config.yaml
num_hidden_layers: 9
head_dim: 64
norm: "rmsnorm"
positions: "rope"
tie_word_embeddings: false
init: "uniform"
init_std_o: 0.00883
init_out_by_depth: true
beta1: 0.95
beta2: 0.99
decay_fraction: 0.873
decay_shape: "linear"
Each number is 128 + 24 x the weight over its row's rms, rounded and kept within 0 to 255. Layers, rows and columns count from 0. Numbers have three digits each. The size before them is the row's rms in percent of the matrix's.

# up: layer 5 MLP up, 320x160, rms 0.0724, rows 188-242, columns 80-159
# down: layer 5 MLP down (transposed), 320x160, rms 0.0683, rows 188-241, columns 80-159
# gate: layer 5 MLP gate, 320x160, rms 0.073, rows 189-242, columns 80-159
up188 103:111126131153104110157155112168126146131124128139120126145109126149136103094159152131172141159157130150110115148122118147152141135113129121151164177108102155081109104113103149121158142124176123151130130078120143073141157155155147105135111162
down188 102:115125151148181118186130136097135119123119109131131148136162138126113106106160111132115140147126113106131121163116152068119124102113124064111132117149147104116151116135135141107140135167140119098105154142121150132132110128145120160113206136
gate189 098:120101146117135124133134109149123139145127089139086075122096111103140078117167122129135143165107147104145109147113140155143105135130112185070137128074092145161117128105112139120148171151112111149106173130147110149147113087121159159130118131
up189 099:181146120117150132145102151115154144126122132117147128068176111163098153125150158142116107149135118159101103101131118138139120134166135171175127142106143109113156128078093132146146108089136107177146156118128161109108169125110093114154093122
down189 098:096155181135143153134077105098121083136091141152144175105144112151137131155120140131097121155094132111135125110119135125097164127095089119110130092118124132120106126130132099134137200093103140120119165163111158167124113141089114113132125135
gate190 102:138152142128090143131166127098132084134109088149114100105099131117111108139121112142146155162137181161075127108156143118115123139098146141090160167158099146120099131135125138103101098115160086128136139116143118113105131146109101093088133134
up190 105:146121147190068126157106152143160069117141136122122113132137133069143105146157144134123125161159101155152111146104122163188121114153115124126115142161115141115091105142092158116097135097145156096131136129138101129117124101162153132162132101
down190 110:109141159128154131132115145123116140119137124108134106158165098135132105088101167136118102136136095149163110159157116158140108168153126154068076117124110101099122108097135111128107144110111155118149113160117100144121107116151182164163109156
gate191 097:151155108127074101138124136146136155132114161186124095078126150118101147109154136135103154187151116132100125133127140107136135089134159124099117080078152118105157133141146105134172133143102077174125134132133103077140144103177126083171113102
up191 100:163126109164093137157110168133159111165155165096159098141139133114093154153120136124078135087100096167160175124152153113154133136143137103111135116118104106146117121136098098155159118144101104160104091121141138130120134093152106132128099112
down191 102:127144119161167133140146169128129101151118121103159117132138079075117162124120115092121104086101134160170106133130112069153126162138117062136081118150095156111156140111132098141112136152133107175121125137116135128120144064087118141126111111
gate192 112:105113124172144131154122142093152095100112130123123106119160129114111117127127126126148160088166117156094105139137103149086120125085114122123098134154148122139161128126124140109138166116130139096150123102163167105132168122083136075141137161
up192 098:161121124146113120131101101142150073119147156195116132145179146130121147148112146132116129098138124141126099167128085139151116122137117101131123114156155142104104066175133111129136122162114152135166134107135087116125152115096157089095129122
down192 108:115129143126145185134163120166134144112127105137166134108122120122089097090128119175114137119126100117180099114091162187064163087149149106086149148090159133128107103131089136110125115093130072129132068138122102128127104117145095103125151134
gate193 108:162112116106123158122141143110117117166122151128170166093143138099104138091181127127152181115126143213114103136123140086140130099162167107114130142105120150088118145159130138146115112119094100137153106134142154167124152130095099128101141127
up193 097:128106118112118135147111138111111116142119148099110098162135128118110119165078145137138103136102140090108145142137130167133151121119116135174116139139154130150117103120093155102132120131155125173079109154091093102129127139144095157166132132
down193 107:123147105140145081145114143161092125155154125125090147130180140091132113111133124157137105135103098098145132099138144163108104155097130180139105060110120151171126115127104115086126156101163119174146135123112131112130129129139140137069121087
gate194 098:153152128169124115125132168114133133129105161132143122131088170128134125073143129105124129118105079151154115131154138118091193178157149135146152161131108143110134156110153099088137135130101110120060127125107090153114102143110189119123109119
up194 094:146143166119148125154105113154113149130095137125164128132171125134138141100140114158169115124100139128144102097133167115092162162131104121154158118133133107138105107141122119155122103149120076186121118157103088142133121086138125116115112122
down194 101:106125111116120103158110125134135128157118110138121147136149120144149134082135116137096129148108091117181139139142144163108142112110137100132088111157096075131170105149174153111126118115132133150102099130166090094150150130118104075146132124
gate195 098:123129182140085147179121139125155139167106135153075125136148129125172124133096147088096095140118112125116101083146103135126136104119147141126116115125133123132118104151136146166088108137111139163125110125140138116134140155102127124097106139
up195 096:144139100125101088149111127159192156146120117125109142115129106105149121122142131151108139142089161138081120154106144146098103120093164137131122121125132119118122164131115123124116149104130146146110121093120170116087139071116110106119127123
down195 095:149091111139120180092139072106096118130155137135131125110134117121117106131185133069138128099136151125136128100120147124175095151084096136119131127095120140091163103134105118156180134151133148077096178155143116130123103113111136125149081119
gate196 104:093158145120138144138132154126127102180126121143114137127172154173122143150151177103143145092140091152086133173072133133093119125138149118108128169139170115105123145137134068129112158141085143118150172134138126139148138126166114090121152143
up196 105:123097119140119106148110149138170143081123175127159116065121128105155112122139091090158125120081123119144108139148104129112152085101080128130165122102144156147111118130115124137116186111128133132112211132143104099105121099126112154099133151
down196 104:124114147173160096154055138138122117163134140128144092072126104147103146079094113124109112117115172104166105125113131125136176140125086124133122085152091139119107146136160106150121147137085152136128111142139152158156141156138096110153099134
gate197 102:150113133112135155113143132146164140128123101164114115145156137126163113169121145100095133126166132181108090135130153135211139156149134128134117190101084137121114109100155124070143096099149100141158144139131121123093147127113128112124121139
up197 100:127155113143156122090133134111121130150150146133153112133103119116092147128086146145134121079121133075121134081127145142108178135135092092140123081134116122151160123161161153094123121042117112139140159178103123131133121136121142156156169114
down197 107:108159121140140128127145118136102180132116085138107130116090114114146159142099095142164124149140093123110108147101131131105147171118153139125169094158138116153088145131127109112093099152129148159142104093142131150109137085092138154098125120
gate198 106:096105158101154104135114116122175129122152101129099136151121137112101130148128126092118183129137150147128128154143107146163167098108114096127154122177120091121153130118137133134126132127154106111118149115134098128140090111133180115116101098
up198 103:162135126137150136154135155066132047158120130104119129117129137109108128108122110114101104106108118125115158131101107097159118135148117145112126158147129118167116170086112124113132117101134095118142096119095145106062105165135115112100112140
down198 103:147118118123154136073085118082118141147110142109135121122120097110176143131135135134116159190146135101117140095111134149090131131116088136095151133114158149149138150134129103141144140125125095119161135124081120140104133096129121137160120135
gate199 112:068140149130132130143104116151140167102157140132147098133143154155170128170150133146099143142116120115168136143152161117118120118156078109123142114101095135131156162118144112152110148184125129143140145095117118150138129136120096092115120148
up199 103:107096148150174153136117116108160168138113125143128108123157140097095126146159117134077080133142113154133153131147140082153147105093154150121175073145151102130166149130137148138079164112107140139145104149170126135116128079131091107075141100
down199 102:146127167119116075110111154116133107121150128139143093097154164120146104144141107129148107156160131145157131151112120176175164127148115138131134120143106131147145137152127149140129120145148119102112170128121148134156128136154127088139118108
gate200 108:133121094088135139161110140111138083136132120150132105108121158123110084150138131103095115135144118117131118126114141160119167120109136107116126180118106170133135113098149178159094097171121127097129136131153108130096126065093097134111112176
up200 107:122114126100159102114159105148133121086126097147124146088132099138086084182150171142111131113144151108119112093126158141109138182108138131129151112144163104149132115129106111103130129112140140177168144128134144177127158114129122145129152139
down200 111:145127069095128130156116085113103134131127149099173109116169135100130131138122112131104144135110091132115107129123062181078153133106156091119129132126122145138125160158123108148140132141127114132155162113135107148134151093146090138148143161
gate201 095:117151122126124083129145175145147137160118133153165106103098118109171179157164125118123107146162109121166127155122155127116137093151127145138121125134124133167120113125128135124099106140105152105125104121116109124142126182137129152143099070
up201 090:143148129126152170143153161073141116096133101137104111135107106137091128105124099130120131166072110119096157101111175125136137118126154111112139131129170136138145135138122127075107173198151117160134135149142160109093120140120130099124123127
down201 096:144118136134134113137121132144173154111112132155136109152104140104106134203136164186096163148149113124098127155133125146143112131114115111093134170126122123158102151157141150148077133157117138110114111177096142124120111143150166137131134103
gate202 103:105133175129154124081084146102146132164142138186102094111149121149107095113130168105083136139086154128104105115142177150136123160175110127113139123110131147133152120114109089111132174135132158125147150144109077153128100091128125063092112116
up202 102:118150150122107117101090082126161096138103160162167103130139168085111114126106147114147137139111111142128127140089123154134127115133130127113154128092125113103183139066130127078128114110130145137142147118159104145119122148144142152074136149
down202 101:110132121143168164159123138132122089130177110139123105143173155142135130109157136122121087145120112122105126094174213124142118092130151116102171158122122097142141057145142143182111159119106137100115138165105116142172126086104163146097146127
gate203 101:120104144162150153138155140109150117151125144125115135136128099095124121115113165166108143137076144140095160083121133102111149150174161096149153135134146136178146098085131109149093161137132134155164111178152171160082112146126143160125115134
up203 102:125117123183101079152111117155131071135149153158125109111123126140109126154103115147078140110150141155133171134109122137134120164137120111117089153067123166106134098128113156157130130106099131154103122130159107153176155110144070160127137164
down203 102:212136146135120144143169125129159114133101093146135113125095119147154161125131099130156165153133121114124177164160109096116179117125125123132108153123097117147106131117166128157151149177149092117080107148154139138121137157137093137106138142
gate204 098:111141087148123080122127114130122089154131183140091093125122169159140142122103127141133096105131103156164114118100135164123087081151103138128159139116120146158117169134133125145128109154116126163122147181115119160108129169101124152109081119
up204 091:135096085129147121167116114129128138086138112083107082164117133126118129160110153136144178140162095133098114092172143169111094120138111122135117131115158194115122123128130103109107165104145110129119126118131108103125139137138128074128167167
down204 096:152129171114109121129087129172108153115151159171128129120176135117155151103095132126171071127116126136121130107115167128144131119121135110141103132179122067086150150107111129132127086141095133115116147121155136132149140116128132143138109161
gate205 101:112121138164092126137104151101113110109132126130136089120146098104109122044146140156096132106100135123144172104144141119121125094146178104139134124080099132138107123118088114132122107103101117089149112140094137132138110109114141078104094125
up205 101:138122152156106118140128120187145127097101118124124136103114120093138132102105084117116088082099165150121112095133141125112170089116147132101114103149130107143118065101129126144145128106137095138137117126094086094131157102116124142119147135
down205 100:124135140087098111144124134112108146163155131105123092156172127120104135149109144132135158123138145106169175136118141126094134106117134185155136157133127141095136165127129125147095142148139094104110160110116064102154093113147141138143072102
gate206 098:116121103155092120103170137134137130127098147149154129127126175149096126126118126142107141106117116080124136157114169114073169107131158173079105155155120136169155096120137096147166095157142125156131122109097124144127126120135087071143115118
up206 101:129119164065150113115085128128147100118129091151104153111147137091103057128119119146119130123168112122161123192145116135141108104116137151110104154101111131154092120107125112146139138076119091128145099103116074114169131114161144136142099119
down206 102:153134137124127125135150127107134132116066122131125094157134172181156139172097137150119140125152092101094127122143123116075122115138110113133139170141099126157139143129163102113140132111088170095144186106136119132109151125154101094094087110
gate207 107:139072148102163105119173108145083166175146139135150131118156127155109159116156121072153118132152153140126142129154130116143122117128123122126090131116093112181168131103157086125194129143113089109139126134136127109155119113092121127152139115
up207 099:126120164090129146180178128127111124169107120145136138089134107137050151136121126148141156142130125126141122117151085130133154171118142138130081086148105118157155122108112110115141165131159156134128181145106120145119154109131196137129123075
down207 100:143149125134107175108064132118128118094136073112142127121164121139112110102121138140115113109109174151110118156124110115125119095143120123099139129116144142139111081128122134097146150148145131145119125102122095133140159112182145138145115122
gate208 106:116134144143161129122122154116138080100119171126148096142131128159161119126117103126109152097132088147114145155121154127135107152139122142159150097111156115150091123067115143117090114108133134092132148135121118151110134126157154091157123127
up208 096:144116120161143121115122119087113121129136147108150139155136119152145102111151153156158108136081128107142145142161129119148159072106166144120130135073118159124144116157161081139136153143103122114157122111134118104124086130124134105103130120
down208 098:138163166152120124186091100117156139116088127140134122094062081134084125147103112177127138133143113104144115143124091148127135129123095091114155170152077158143130161159088110120109093108121128130143151163153139137106138143124127122100112096
gate209 096:142092117147173131196135111124121127130119139158129118138123097109105121150052143115148117143142152115118164163122157143132138150088142164138164122109157097108152095108127113163120134159066105149132168108130110113185103131123174166130183108
up209 105:154119116129113147132112091190106124112132138102131154137156179146135118108095140105101162130122116170098129138126150156141153089159130172121128166071114159123118152128116100127157118091152162103116105107215158154117121183123124101119128135
down209 095:121125145153106089117091150124136144128136154099147116121155124109170108124119140162117132129117127146111087108124119139162091110158120149116109124141088165159060122120102150096151092125128153108147130126143128168114132155088125107172143163
gate210 113:095161123152131093119107130177123106152143103128124155121149145123078133127186178154125101122135127140113128109138141090149111108108127134160155140061119145108127127091143151127151129091140116103156166078090138137113153128107136110183125122
up210 103:113136120086171133146142159118155110101091166174133091164139184100145172138142106124130115111166155098115132160122133105134126158108133122156130164139139116072106117155134144162161103114114123136078130121111108097156167119144178103099118122
down210 111:106175160140127116160128133161155139117118159119135169118115095106122096157125119173082134125111141155127143136130047164153112150145122115161146134101156134137120125156129158110149141094150183130060098144089166118110156177132131121118148123
gate211 109:122097148117132155117111106126151156114154184138100095127139148106128137139183131127108085106173124140086134137122104065104117102147096136131164188124124172117158142147172135132168135132132140171115118107131092124153164134115107120144145120
up211 103:140139118114091162109090161147122166129118143097168130118093120125104096114113150123157122163103098120167128157099109118110124094092135147122099122121150181102164133105149124110129115112159146158155144110167111128151149108122135125132157155
down211 101:120128148121118100122157123092143110127105146163164096124114131158186101117090138138087184152101102091161131132091086132103096127114114164116105081150104132135121150123140136113124150111123124151130191157131114121137124144135160085140143132
gate212 096:117136119154107116144108162148149114137136121116116134081159115130134127114118151182153140149110140114112110101143100144161064102143139095122152117155134114139160144137120151152108125117151112079138169098104141172159083132121155116128159095
up212 102:073119104144128096160126155124135161141111132116114111070182156136118103130146134138141168153098156109141113137132129159109102124137124092154141133125132103130145100123089136104097139098168140133115149098148163132089121125080078165136118121
down212 094:160120130091132111123150121090142158148148153157117125123135158112099114182129129082163103116145086159121160141127128091105173151112154152108103109151098174094155139138109128176153144135103107140142147127125111151114164146154134084111105149
gate213 097:172138143096144114139140102136165142125148099118135104122142141127104124126168131121163126093121116146123118190151124142135135096158130115129122134170135127105147092126118103163171144135098096091105138101159146111153140119179151128153150105
up213 095:110107123160139099140100124154122094168145136130087126124145172149115117084150139132121120100097190106122125081104122150091169127117140122120101103130112152145101104159118090115125109117141116127129100130140116201102128130142131114126158152
down213 099:135112127131124148140110147092112150139150149143118122130133153131124136114112114182158189093138148097144131142118146095132092126114151116123141139136076137114105117134126104125133102170114168112133116183133121137110082112089158171112127121
gate214 107:143137177083164153125145140171146136155120157119112123162124168116171129097114118081106128117140161097084148099148164101120133138135095104134174117132116125113114129093150152126144104154096105134127110146085103078122124137130145102105136112
up214 095:123125148140109133120096111134154143126146104176163138134155158138152093108138149148181115125117148131144105193123115093119142145133126096143141129133075091138119151104114161135107106095136102090135126168167109099105142126095123112102113084
down214 111:080111169167085125159114128150119108119108130108127112122172162162159129078133154142136171110075106144118106127114097087134142147156148146101120109121129130083158135119139165169115108140144133134132085145161154140125142153109108084099112177
gate215 106:107113135143149106157129113098093132131129101151110094116179125153130079129112150154130150104124101106118142125152176149137091149124131101093117110104132122135156098133117109162143120154135122097161126113138148088140092102104116104109149150
up215 101:149091146135141105039117130144135111103112132177123162143131146112132107106145117101129112125163123140156113134138094138138140145135106123151072110142126120118113150139115165113093171125098119155115136116102099136126160151144140102141144125
down215 101:137155121149163136101122144177092131112126139168127139120124151103068126150116088133141141148144106102130136130118145141122130166110116083124132102111148150143144119093104145110123165175099142114124149126139154127103126117131117140100101159
gate216 088:150111123104132124107137096159117119145170125140121133165148129158134084090154133124135108115149169137122145117173125107083156168116077131133133149121148116169086125118153089107171117146125102178122067108133086160099138156146125117138120101
up216 090:171100152126099148149140116113128102163131145113134133141062089141131160106133138152160128130095112119141159132102082135106074135148104121121120101147163131140125125106095167123131119126123145126115139137099120126101155129113128143093156148
down216 092:132149180098111117127121116106153152168098135101140122187110140104137136153146170147126095162141113139141096098153087113106167178129098133081146116119107103103116105115097130118096120082142159102121133141102130148126149132099126085131116127
gate217 092:091147100104107155108141154131122094112157061163127141086133084151155120159108155108166141161152132118138125148124141112128169130113115136130143112112119120130133111158113134170124157149131083157095103138128126142138148154134125112095099099
up217 097:138133136125105111150189136137140143200144145083141147143101151157150113118166113093099121155140120109157120112124168110109119125136170113125121114159131122107087094140126092126129149091133153152112144127121156176126152120157110120095107152
down217 096:091135108132140123154135080109133108137140152135125142159147107186142130145096146130121124112133107120121123167155119145147148124111164168117147153142135124135108148131145108170112116122116128150123106114130094115136164162141167130118104126
gate218 112:151091119140134145171142155089072152093106130118115096116092121119127154133128144163125087157154169062130135167147132110124146139125106114120134123172137140143151126120141134105128146181098113136113155098146100148109109156106143149117141173
up218 108:180074126140106106154123132113128133134181105151115115154135119139123132130123162150101108153132129128161151110154124166143118105128140148137112180108106130107119103096086122115124148119154198095148132097126140116106131125102104102137099069
down218 104:109147140147137132179155127072105138124163121121124149132079107172114143151159141127120150164155140140117112093102140158103114090118164151124207090126134126124106161155120163107077124119122056119138126111191158142162113146124113113114116100
gate219 101:136154118131149152196118134130127138106100122100136081109160120168149135140136069144088171144138079136124144105142153116098135124175118149148157109140111129157145111086123104154089123157141138144116096110114139139128123137172163169139138144
up219 103:133061141155172146083143163101092146131122130117130124143108160148074122119113129119140101108113146156115150082132101134165092117118136157132086141096129160135142135182140146142147138135138113125119176127126142125127123097121144150111109116
down219 090:145107117136126158093075080101165137101100169093157122099160161118113137158121129122142107143144113124137102095107097110138149132143099113154124117140136101154121164124114108121140121122158149079148129105108151163140125140124134095158127099
gate220 091:098120144090163121157117166152103105147143144108124117129123057125112151124134153150128141110109084107111166114127126135154105130128095163126187149129093107172116100119145106112128100156118092127139127121135099156122154089112122117115119117
up220 093:113120128144142090092084128134127150105160147134098112130151121097096133115121142149096103112117171191152132134093100155086137107117152126067068150125115127099128125156126148119150104109164157167136188133128123097145128154160104118135112129
down220 093:096143112098105170066156075159128109125102125124119128088110077132127168138138123128115139127124126109135140093135162160160133155142107121154168120139105132123114095124097138096156127120123135118109147141098087151128141142144099133103144097
gate221 104:124127124131099160074097119138102120152150179155158142097106127161137091121128120118098123181141118141136120167118162111131121170139167136162125111092133175111111089159123104137125118109140124078144147109140137151102146160115141110178171155
up221 099:155116100097166112131115114142146149138131115107091120110079127122134110099105122118137162130105166135093137115136151144119156098101171123109159098105139165131120100127136143095162078111115139158148128126130118115136142178150060130139164110
down221 101:117143147114065106141150094165100123153173111135154154133151134136156139115119124136111122141110092154111135139119147129067059122124128132138139147131135070075092112123133105140147152176168084116123130117137179178157126105127121135163115123
gate222 094:140119152141119099155138130131124105127102103119152053113118101195133122112153132090131165112105114107117121127167182136099129146154101106134086115124131131157114128144106113132116131154123087135106140156116113087148148116159153075113141122
up222 095:147152149137142112125116144101120123153153127138116128174105104144145132158151129146138132109094153124094097139109097140118115120134160116137150135114119166112142185135113136115114122107142164129115070127156161161111091128071098179101156110
down222 101:149147128142131112086155148149120148150163110155109118104135127113138083097095139120115120133112140157143132105165144105110087143111132135066151173141158149131080081144126120138144119136119109159147130156128136103137102134160116124130143117
gate223 097:097152105126146114081146134143134098107110172100124145086135163121094113120140162117085114140063084110124116111082091134128134142156180143094148133125103088105184127157143162163149130127094108129109100113166150135139088126119130105118112144
up223 096:128071136105128119115172126120185104149138127105179122084116117078141101080192116095161176144116109094156136140141166134133121147139155136169122099111114141108133123131147109154159092107122092104148100108133168103120120135135094149143114147
down223 094:156123103149139146134127108133114099140097107132100125146090154150096127068163098116138124140136133145098109223130116103118107120141146109127113108089125112098127161149139158116121141143138125164102119172152122108113140115155132119134130109
gate224 100:098128109143120140144140115124109128125157109120126111114130147146190092112139158082142100156111082139137164159129139102102156081126159126113122116140111158133116134129115150120096128117072124118169100129085139080169072141109150135147104146
up224 117:133089182116110140086171149162133127138091151099122152145094176133143199119130092143138132109086137106135131121095133104171145134110124125119132122117155112156143146084161076144166123128104096116086105165101161119104144093091106135083104114
down224 114:158113146133130122104115178161186134121121163110104121121154097114089127144170102142148146063101136117125122125111095106145119145099081128132164142128129104123153109094138117125139125170146101131125104156145147173105128094094135119129106121
gate225 113:117093127125154126158122094122133112159138169159132142110126165153145141167137118152095153141091092096093177109150116133121116116077144177128131102139088127164154071111123154144102130130126125115104116111147161088138116120079079104114124131
up225 098:142142089148154155130123112135141078117161109112126175153146131179153149129118112114120165138143142108148124161146126150132092104132117109147104129108114158131114156101187128137147157132114126115130092152089126167115174115168116152189149103
down225 109:127156113125131119129107122093070142146105157213089156133105151119133117175110106122129127181113125075178165138140140139085161120096106156138133099134120110143095136103113124143104152128111121145155133126120130140139136142126131158142136144
gate226 117:142169118134116136108168124112124125148108163126103102150109125130146153162115088131133174113119131132072149120145127099126148161139128141118137165119113148127124107128140092184098187134138084117126148168113161134131110122136160167173124126
up226 101:140148137124143152113120127114133101134074153136113149145121132138119143174125167091119102110086143153116158144093114158128118115116125134157119113153063102163138129080151119159119097134133106104118158163138132117160127133067103141149146133
down226 105:107101151092131123097139096113126156127118132135114106147160121120142128129170134110116133113132115171126175105132101217131150145161128113105129125117117124136066129114143163135179164115138093116114148112105125111133166111146110143130119124
gate227 059:123140109114149129159133116115169100107155143190130113115105139095109133126131131130071144104138125113127148134125140136110103183126128161104147145124147146125107152115123155116139168107153160055192119119141130146137125117136124073095125143
up227 081:086103132102076158116106087085143125098130139149135151133069119085146145115123090154146130111133155126145125112109094108167113120148119143152108128133181111116113152147124132095168148134133190130115139140100158105142128108111148141124182130
down227 113:113108099111103160132104152133098136097138085118145135134121128097142123146111064168192154117154177120140076164091106145122121108151104138167100115147166102105144151143126092119133113130117132136088115152101139081134132151120128161113128143
gate228 100:156119138141125174128125114137144112103148105096088162115163144121133132147127134089109121119124103106100135104139098157060117126120136131093070140185127139158126116174142153100113168148102125110157172103161165089134154099163157117135128153
up228 104:113092118110083170121146159166141129110136124117091139163095111119131098115141171151128096137135123139121115146129135112105161119161139123093128118149148098115063155127141107162142158121099153153127145122139144154116125096090126143140121148
down228 099:130144149144143100176155128117126131182116108129159125113146145098157134132148138107146136070148121151139147149168097106155119110088129126094130158124112151142163144151194117152117129137087122145190129134111078115161109158126131129182098146
gate229 100:131150144135131120104146093177103141137108102145139128137147133143129165096143162111069130146164096137123141104132168129104099112137130132148151084144180116154105136153100112094174131113099155151143122136105153167152153157131130138116094132
up229 103:152151125158122136085130184146120072134152137114143107143106156127131096127117149167096129124122168144133158162167106092144119155123061140128116141134111169141113167141115110117167129138159162120088149116135113124161149153132130128136127108
down229 108:104113130151146109151128078131088150141123140127140123147135097128099125126120155137136110072108166139130090114212146110100133119098147101125100123132113150119158162147144122093127084147125148126093139159124119134180136091107103124097109147
gate230 104:130112140100163142067090122178125143126149127158176132126089086152131092136098133136175139132144124145111135128133148123119131127145066167125139103139118133142144182147128135186139112127129093081137152102119102130101127128094088162159130145
up230 096:172119157097163130104116129112159140120156104100169130129077125093079169159122142109144093105183118133137139113153152108118173147109104122160132097165137085161175150114139116108121090113153094148133125123124139138143126136174142095138121150
down230 101:140089155136097148134141171187143120098140102132150128106151098096104119129141102140076108094156141135124130101130104104111133123165143161123133150094101132138148132132130124140130105118126164120138147149122136151112111114168099200171148163
gate231 104:117160109138137077089102180131136157145104131131164140131148165147118153121160082144127141102145096133139151070128151131149175142092134123125143135128142145121109166115125132128155096156145084097202140104105113133070146169131163107108124131
up231 101:113166134138106120148130148114198118115140142128148159113133132134140147138132136137134101145109162196164124089138147138128152144114153090114123141099126108112088147174165146145153164114103114149131083125120096179138148130143113133136121103
down231 105:125175113096102131082134144141095160126095144139174113134135150156144103165111141170111082132138129071207148126143140141098115151122155132108120136150153084097144171121113158128114151132173070097125147093087116081139117145108129132091121151
gate232 096:125122152103146147109137116143112102131126129140115091100084106113084119132093145137097109107109109123162140130112129151141131099172152134156140130102104125119128122118107074155157122140093126139108115100095109131067113132115101103135144165
up232 100:106122103139134113135108121099155093107119195102114162122149081161110171134145075140119134126161107106131124127141171117142116091148099082126080142109136148123103135144114097103157076120111086104125113101116146167127128121111127150114129101
down232 101:146120165086135092124111116116152150136129141089152112135118161149095173132137124142149110093136147131131108129208162149142107164124091179155130133120154115121142137099109123115102151082129161115093170153193143152169134140156133107155116111
gate233 108:123110100137115129134124146149132130117073113177139095148102152167125150150102098090106111126126130089108148156109126122157133131149113078086145138121160137108100127161101133152176120151120149150103117132145104140112105137119122118103107090
up233 101:147114130129149160153158135056117118137145134122085104109118144141163127160112110108129111125144166143140134096120154098124153146176129094092159130172085162142147072150156092119074082128117139133079106130137126114162134179144127131122100181
down233 102:151121109111112122172107122106127119116072122096146099165108108108138143171132134091121134087112152155141153133081155175093092129065090155154101171099136161117130157115129131088159146139130148104128150123116177134095139083129156127138107107
gate234 100:165119150108141114122078148153174103130174167108137113102147173125129116145120141132098100100070126133116120163156112134098154159145104132142133174082139118159119075139136154142138146118123109130109125135142111126102142131160130140134146119
up234 105:171149171128165136144141158106162124132164138126162130146088146145165127122115148138139122093145169113139098139133136092139124173147101148118118122166130153123092125121104178119162148116129066129115109128076129091151110177112146122119105096
down234 105:128158160134120132162124146104164095125148118104134177179085101160167125163155138122148108093100132134112152142190108115124122139125114132150132121171122136108116105095131197109125121140149095094114111117143101143141131163103170134130088105
gate235 109:141125107143112107160125114135157117161160147116114166169154071134154158098112155131113146155146132136136155150142143167128106106099104167113152107108147137103142123120117093093100180141100147096101094112133154135108185119124123105102086094
up235 105:113104122097112097110167150113055101103153154135111125126140136114155114126098104132136124097126087131130087111151171129131113119137138130140152109175149175155168106130148158156112144141122151111133136078165136161130137067139129064178139146
down235 110:089128118136101156089123109108126111104126132162167165166145141129119135165119145140139100138104128125121057133107167120135166109131144119124123132127143103131134123131137131127131141155108115087090141100145181143153135095115137102094153163
gate236 095:121105153121097129119136131149141107156086162139086125126107123126113125106145119094140157147111145132095125124123114144130100091115137104115124134059126119097083075123125157131174164133102125122130129124115102138134126108131113126114124092
up236 096:107104165116142136104139165153142121112159141120075137143108129151179079171147117147107125152097120114135187128154163125121124111110138109132107133145111155119134129133173147112171118112089100115150131122073105172124146109103137123099141157
down236 091:099098118153092110129135116162141120155102129150114133098112151116120094135128104083122120129136151147134140149136137145133143086110122136080126155103128129089133100102138130142109150135078115114123144168108111133118167067149118115121088126
gate237 088:165142142093146084126133142131134144129124149116123126174135128105126146131093125102150125091115155153132138093149134138111050151107089120135122127137161136069097111148116112124120114080131132148135168160149109128158103136141089187153092088
up237 090:114157113119130095128115132124144164099126112182151150072124124124152127138120146124126135137103082122136103140092136098111100064126159167109139131140120102117135083082156114087106093124117108118095100131161104099143066121122121067123148120
down237 089:121094143132111140124082145141148109136216129087129124105148139139135133105129116129143144151120126097113136113138089093154123105153142171158148106151108195142110100099128117106117140095104103142115122135138108086104106149101099084121129119
gate238 106:111135145142111135133168080118139122112115124124137199136131126121139138092110112135105065088159091111120127114182131126138076146139120101142148125102155144137149120111093128128149109137097113146103187120107083133109134155122119119168080144
up238 088:151118134093116169120095128130129164141125103136094141158123103142119119166167138151160092124121145153106183138099133062133130158143100133162117145159138131138096126126115116136147160100141119115103130131100148127092120137129192125143120121
down238 103:165163165130155138116101166152159107136137116126122059150110166160108128173117148144137138187116158161110117146120113145147135143156124110120118143128128125160136158139135149147137125124175142142144082164134127168118129102104165114113183131
gate239 107:153108111117119169146101080138115117182163145154142158181122115138148099159107191179147145145131125122114154113114130101143135092131137126110135109166132130156160116122155112151119156149119119102125148103156129153108108109143093109120107138
up239 093:125136134164104126169091144107107119115138153136152086071139096156143144123112119158119169127097146100117153162128087111147145107130152095120113137084110170122171072135160093125099104113141140130097099135154069120118106118131157091074136106
down239 103:092141125140133098114130172133087148081129146120134141108126136087104137118186155144120093102163136139121121119148165142144136150125140126134102090142111101116097135170162147105109129117118172122136108157097197103151122124134131138113167118
gate240 105:127092125154147162146117121141153085158115120134163135134140155195100148169142171082133167124079098162178123131147136105133091100123132127146150156121128122144112181126148121161130163132130129105090128149168164129131090119134143125090125102
up240 106:150146159124133118079085148158149090121098132109130105145124085126124140083122129125123116114075124126132109094127134144130139124151165143105140124173150154191107124144117129108132144106134098151114088129139126158154120117182146123164118137
down240 104:101147120126111154171118128145153136149123131138122179178166128159126144140153148129169114131146099149119136116091079152144130114126129115127137151120169143115128082063122147170138136086098182127175153156117138115091122155112107115106139118
gate241 100:151125150136147143125131153117143102141130102121097103135091114149123108099106163134133144126127086117097128122153111162137105137143143076142149148115146114187100147131164075127134153140134142154143137128131144161128107103121119084126139131
up241 110:149169127119080131126099112081146088119138144145091101110108148172156126214161106087061116136134133080123133122116144132125130142110159137185087090151140104130136154123125138156097124122127131129095145144140115133175178128130123129144131131
down241 107:123124133131125179077120122124104146107105134129180135112145145121119176129092141126119095136180141161138113095170161106114158120163148147126139194088111145095166122099086139106155115145140168132108139121143159135114188155144136161142132102
gate242 108:111126106092127117120101142133131154107119172132106079095157129110131123139110115158103176133127094159142132114160154099139183112121103124094093099147137172118175128137094107126131127091088120128153093124132128184132141144126102135142141159
up242 112:133110126100124159149168134154148128118123165127183102135126112146112121121106151132112188142126106160150085115103147089112130146149111156174122182130106162075119140091110097166115125086121142151113124123123128146159101107150078102149108099